Part of a small language model's weights.
Architecture: LayerNorm before each block, untied embeddings, attention and MLP in parallel.
Training: a variant of Muon for these matrices, 902M tokens, 13761 steps.
Each number is 200 + 20 x the weight over its row's rms, rounded and kept within 0 to 999. Layers, rows and columns count from 0. The size before them is the row's rms in percent of the matrix's.

# layer 2 MLP up, 2560x640, rms 0.0989, rows 2081-2090, columns 0-159
089,186,176,219,180,205,200,189,180,187,194,194,211,210,181,221,180,234,197,192,200,159,215,212,219,245,201,197,185,194,199,197,173,187,171,193,211,176,211,220,229,193,192,208,189,226,179,207,166,225,215,188,229,207,211,203,191,182,199,206,194,221,186,214,214,208,182,225,241,184,173,212,230,202,210,207,196,206,230,193,205,173,202,220,203,218,208,185,193,212,206,172,220,245,217,203,198,195,189,189,217,227,214,179,192,227,197,182,192,224,204,207,182,214,169,199,227,197,190,219,153,180,232,211,234,171,251,241,219,214,198,170,217,157,233,201,180,179,186,182,181,192,212,225,204,193,221,182,210,189,218,186,226,179,189,173,161,197,193,204,194
091,211,157,158,186,192,176,206,185,214,214,196,194,203,203,230,194,193,181,163,198,211,208,194,196,201,222,220,197,195,162,201,181,174,208,239,182,166,193,224,239,150,195,220,225,199,195,222,216,199,210,166,192,182,205,220,193,190,154,187,207,209,191,206,231,213,206,193,201,195,200,227,192,189,184,209,187,193,211,237,191,179,211,190,196,205,200,194,227,205,213,176,220,163,217,246,189,157,204,227,190,208,187,227,217,196,205,210,212,170,170,236,199,186,188,191,198,214,178,177,219,182,188,206,179,178,206,151,231,182,204,185,209,184,217,225,193,227,233,192,206,189,203,200,231,159,189,213,193,188,260,198,175,220,187,201,182,238,214,238,189
101,190,207,221,187,220,232,209,191,228,179,156,204,220,189,171,183,215,248,236,200,195,195,197,198,191,179,191,193,176,213,188,169,196,211,186,217,224,220,216,181,195,209,190,205,205,195,255,167,184,150,197,185,212,205,183,203,229,198,201,223,197,191,192,182,174,179,186,206,201,215,200,206,164,199,223,182,182,205,210,212,158,217,169,207,211,199,181,214,178,222,193,191,190,193,204,192,235,212,198,208,186,191,195,189,206,209,226,195,212,219,198,199,208,198,219,178,191,187,196,232,202,210,231,191,218,206,250,207,205,224,211,201,202,182,231,191,159,198,180,197,236,216,195,224,175,173,210,196,226,171,212,191,205,182,219,211,194,200,204,183
083,191,199,196,227,192,206,197,183,221,214,200,207,178,167,205,178,199,190,212,175,168,190,214,204,200,188,216,179,203,191,183,186,195,167,204,171,195,161,186,205,188,199,171,197,193,213,187,228,213,220,206,199,239,156,170,206,188,238,239,231,209,238,191,211,222,186,200,146,200,180,210,206,188,167,182,217,186,209,158,178,185,233,184,188,196,202,217,225,197,219,215,187,210,210,197,217,165,155,213,189,210,195,180,165,184,192,218,225,146,213,175,219,185,175,198,186,190,172,170,191,203,231,197,166,235,214,201,179,198,187,195,217,197,202,198,186,211,198,205,222,198,229,211,165,182,250,233,200,211,208,208,191,228,202,219,188,208,171,180,228
111,202,228,179,187,203,209,185,204,201,193,215,196,208,171,186,208,199,197,212,205,178,206,200,187,203,196,196,192,224,203,214,198,176,177,211,205,217,235,210,189,191,187,173,214,232,199,238,204,204,196,148,187,176,240,208,200,209,221,192,190,232,192,191,221,173,213,226,203,207,223,207,179,163,217,193,194,210,204,153,206,245,200,197,201,234,212,219,228,194,199,211,212,190,192,216,199,200,204,193,183,199,186,216,209,183,209,225,221,232,192,176,174,219,208,215,207,189,200,181,230,195,195,168,198,190,188,210,187,211,223,174,189,183,181,201,205,189,220,180,214,222,212,177,197,174,175,184,215,213,229,239,203,194,192,188,198,203,208,217,197
098,218,187,191,201,205,161,215,189,202,184,214,208,240,189,208,207,178,181,224,176,193,196,215,158,191,143,205,191,185,228,175,189,216,198,200,177,154,181,191,226,226,187,174,219,170,195,207,198,191,228,208,185,230,214,215,227,190,185,205,210,222,216,198,184,217,180,176,228,235,164,211,169,226,205,213,211,205,246,196,188,202,202,222,214,191,203,183,244,209,192,176,186,206,210,212,221,193,190,196,230,169,173,187,185,211,210,223,227,174,190,209,218,234,205,211,180,198,209,209,204,191,162,195,177,166,188,210,191,196,219,200,180,194,203,164,200,192,212,227,197,178,200,181,209,198,227,215,216,210,189,207,202,220,187,205,180,252,206,205,204
090,195,205,175,183,218,221,220,181,192,207,154,174,239,222,201,222,191,188,201,204,193,209,223,210,202,218,209,228,209,215,228,197,186,209,206,212,201,203,221,219,204,207,201,177,199,184,183,188,181,214,194,159,195,209,185,174,180,254,192,207,235,223,159,221,212,203,239,216,187,177,246,230,200,189,188,214,203,234,163,163,202,184,198,210,189,194,162,209,209,197,179,222,176,193,213,211,209,171,185,199,195,222,180,199,204,192,186,186,193,223,224,190,209,197,184,197,201,194,170,187,194,193,188,198,226,196,198,177,213,169,206,271,197,170,214,181,171,186,207,170,183,217,174,154,182,213,224,204,210,216,247,241,214,190,204,208,182,191,164,229
102,178,216,214,171,207,196,212,216,184,214,208,189,210,193,204,202,163,228,230,180,205,207,193,218,219,177,191,186,194,217,165,208,182,205,194,187,202,218,193,210,190,233,219,202,182,195,188,198,177,209,198,216,187,187,227,148,197,165,201,236,199,216,209,207,178,204,229,198,205,228,173,228,157,179,218,190,195,206,210,224,206,190,164,225,203,182,180,184,206,191,194,214,188,237,197,161,152,191,210,209,182,196,176,183,185,209,201,198,196,209,205,215,149,196,182,186,164,189,212,166,213,203,201,190,194,202,214,190,182,190,190,194,191,214,170,209,201,218,235,181,196,217,214,185,213,168,168,242,224,237,209,211,185,211,191,220,200,203,183,206
094,222,207,210,211,222,195,234,210,193,238,205,190,228,242,194,156,209,197,205,176,198,212,203,179,210,198,188,176,192,190,171,234,189,221,148,180,201,177,179,234,191,169,193,204,211,191,213,257,196,201,178,215,178,208,220,182,197,228,217,196,215,197,186,188,209,194,220,168,220,213,198,229,204,179,183,197,201,213,176,219,203,199,210,185,180,170,200,212,212,209,220,177,232,196,194,179,213,184,207,219,219,146,218,195,171,178,201,207,187,199,201,236,190,166,194,180,216,187,198,218,223,174,203,197,196,183,202,219,220,222,245,210,189,225,198,177,209,196,188,223,223,205,196,202,144,178,189,204,203,191,208,165,206,213,181,190,209,193,180,177
091,243,200,196,173,210,172,195,197,236,205,195,215,178,191,200,199,189,151,189,186,204,206,166,155,199,177,205,202,203,186,204,214,237,179,198,199,218,219,229,183,220,190,181,230,241,174,196,204,201,203,217,209,192,239,212,209,187,185,216,190,207,201,234,222,217,174,223,164,216,192,214,190,168,248,227,160,202,217,232,228,231,197,179,168,209,169,215,190,208,217,204,219,204,208,211,215,156,241,211,187,210,213,207,192,210,205,187,200,173,223,218,194,224,180,199,205,221,235,224,202,220,199,206,184,186,198,204,180,206,209,229,198,164,202,210,197,185,219,185,170,229,157,213,229,201,180,238,210,218,224,209,211,201,190,200,188,191,213,217,194
# layer 2 MLP down (transposed), 2560x640, rms 0.0482, rows 2081-2090, columns 0-159
092,199,204,192,199,193,166,207,158,175,201,194,208,217,168,220,173,200,215,192,210,204,170,204,200,191,226,242,188,188,184,235,188,196,194,212,199,190,179,217,247,224,179,183,227,222,205,189,173,211,226,195,246,206,219,218,191,189,212,209,194,217,157,216,182,192,190,210,168,201,173,211,202,204,202,212,160,178,163,231,203,209,213,219,193,197,203,244,202,239,183,224,171,226,200,210,213,182,212,200,208,197,199,222,184,149,233,173,208,216,185,197,202,204,215,170,198,180,191,203,164,234,170,187,220,199,168,213,193,206,255,185,235,195,197,203,208,185,215,195,190,177,175,179,179,161,214,203,207,190,190,191,202,194,167,170,159,209,209,182,214
090,186,181,210,196,228,208,200,216,205,219,182,198,182,195,217,212,220,206,215,256,195,199,213,231,240,190,202,215,177,176,200,201,201,204,209,196,222,211,227,211,141,181,191,154,203,175,179,201,214,213,215,158,194,211,205,219,167,216,191,185,193,203,183,217,219,164,240,196,210,149,182,210,171,232,229,203,236,195,205,221,202,196,207,205,218,192,179,213,219,218,198,213,188,222,187,204,220,179,223,232,201,126,201,196,197,223,187,228,233,186,185,208,223,219,225,148,212,195,189,189,184,188,185,152,167,203,204,194,182,191,204,211,210,233,202,192,188,188,203,166,195,197,194,219,196,224,198,248,207,201,177,181,202,181,215,210,221,184,218,173
105,208,185,184,219,237,174,197,153,195,206,235,208,199,176,228,206,212,219,227,201,184,213,231,197,211,195,167,178,212,214,188,157,222,176,208,214,186,168,211,199,208,201,208,192,191,204,189,206,175,199,210,202,171,159,183,209,205,192,210,224,196,201,174,173,190,229,215,209,210,184,227,196,230,209,215,199,196,184,194,226,203,237,197,218,241,197,219,188,207,196,183,199,232,208,201,213,205,221,178,185,210,177,204,201,213,205,197,180,179,191,199,224,219,187,211,194,176,202,198,195,177,203,212,169,173,209,179,222,191,226,189,201,176,189,204,186,220,192,184,195,213,231,211,232,215,204,226,184,199,175,196,187,222,200,167,188,197,203,157,226
080,227,163,233,213,218,191,163,198,200,217,249,242,174,200,203,201,212,203,217,222,208,180,210,196,183,184,221,237,180,211,178,182,170,190,210,217,166,208,185,194,187,200,198,204,189,220,211,185,223,191,219,225,202,187,197,195,207,203,218,192,225,203,217,208,192,226,203,204,193,195,216,207,183,204,177,178,159,212,218,176,218,210,205,197,184,187,210,207,234,203,162,193,221,195,204,236,218,182,186,226,198,193,201,190,200,186,209,255,204,201,226,178,173,204,148,165,175,200,208,188,184,196,202,195,185,186,211,207,219,176,230,195,207,194,206,204,195,203,226,222,197,190,218,226,222,169,199,218,204,210,194,191,209,221,223,194,170,184,211,203
114,177,240,214,179,224,196,196,191,200,183,220,220,180,190,204,208,174,188,185,208,209,208,168,223,218,204,203,196,220,209,188,200,179,210,209,201,201,164,215,230,173,220,216,216,215,204,222,234,208,166,225,202,199,217,204,218,187,217,206,157,196,261,221,226,188,231,265,217,206,191,209,173,217,176,195,189,162,170,176,209,213,220,222,181,181,169,217,236,197,219,221,195,198,161,199,180,159,197,183,209,213,245,216,201,238,201,171,164,190,174,209,190,202,186,192,202,219,209,204,240,172,179,218,214,204,199,196,203,196,194,192,202,195,185,199,218,204,199,264,202,189,187,206,182,142,206,198,274,186,195,220,172,199,180,174,165,191,171,188,176
100,231,212,191,231,218,175,196,218,198,195,182,194,186,203,200,225,177,170,205,167,234,221,162,209,221,189,187,214,214,165,169,187,152,199,211,212,177,248,209,208,223,226,220,186,198,218,172,217,218,216,176,236,198,218,239,185,178,230,183,188,240,221,211,192,177,151,243,219,196,211,193,225,224,215,211,193,145,188,202,191,223,218,177,213,172,189,227,231,230,230,204,217,212,180,203,219,216,196,205,200,151,199,201,205,167,243,175,192,166,215,219,197,212,234,206,171,195,186,208,194,221,197,185,170,213,217,193,204,206,202,169,225,213,210,193,172,200,221,213,169,203,200,162,189,173,202,196,241,210,182,201,229,201,205,199,215,194,225,216,192
087,182,169,204,220,172,168,195,230,199,200,195,190,162,187,220,193,194,186,207,210,192,219,197,154,192,201,197,191,208,190,208,215,197,200,198,210,206,178,181,184,195,231,197,207,193,214,204,174,209,203,203,204,181,217,198,206,232,172,184,211,135,199,236,198,193,214,186,200,198,234,180,224,190,234,226,189,210,180,205,175,192,195,174,189,219,211,173,197,158,199,235,236,184,205,205,206,215,239,199,252,150,174,212,199,204,220,218,176,182,209,215,212,263,176,214,182,209,221,215,227,209,176,184,189,178,188,226,241,182,230,163,201,211,199,194,221,198,171,201,203,196,217,181,204,209,177,202,183,173,209,157,187,207,174,222,197,219,195,220,190
101,230,199,215,205,167,245,192,225,180,195,199,213,190,225,196,214,191,220,234,182,215,193,201,184,205,192,210,145,203,166,187,216,208,196,228,194,219,177,200,209,185,190,185,189,170,226,232,199,173,213,217,242,170,154,178,201,198,200,206,237,214,218,198,181,180,170,220,194,187,160,194,240,153,181,234,195,183,225,181,176,165,175,212,205,198,194,236,188,197,169,201,242,194,205,209,204,197,212,196,200,168,160,190,142,184,200,182,207,167,227,221,146,219,192,205,178,189,176,209,195,182,227,199,175,172,184,216,235,194,173,180,193,217,215,188,183,188,215,191,224,207,206,204,195,199,188,194,204,203,190,196,190,175,188,205,176,200,210,191,197
091,189,231,195,216,238,177,217,191,184,209,201,202,193,193,191,237,217,223,218,196,195,182,207,174,209,203,195,208,230,168,174,186,179,199,223,216,213,189,163,201,215,205,165,198,202,171,197,190,191,187,186,178,216,195,200,175,173,185,194,205,205,216,209,197,203,216,207,197,190,167,206,210,210,215,210,192,214,167,189,176,171,147,244,193,192,200,212,198,226,226,242,229,205,209,198,181,208,215,227,228,205,198,190,221,204,196,220,206,183,225,231,195,198,203,237,203,221,215,212,206,213,187,177,190,224,215,206,180,163,200,164,193,228,201,205,239,190,219,184,166,202,202,190,223,177,214,204,168,186,196,144,177,193,179,181,196,240,205,195,188
094,222,234,214,199,180,209,210,200,181,224,216,195,175,215,194,228,191,199,163,204,206,190,211,186,197,194,185,206,220,188,168,168,207,203,205,142,185,217,222,200,224,243,205,196,191,160,179,220,186,213,270,182,202,219,181,229,204,188,214,189,209,208,218,202,222,180,222,196,230,191,211,168,175,192,224,198,168,191,212,215,192,204,191,187,193,184,168,221,233,218,210,224,203,210,202,177,147,215,197,182,189,228,203,204,176,187,206,216,197,240,224,176,213,190,231,203,159,254,213,197,226,222,133,172,209,173,177,208,189,199,207,192,201,176,193,194,221,215,207,176,200,215,213,212,257,191,195,180,192,200,186,216,236,184,208,176,200,201,187,193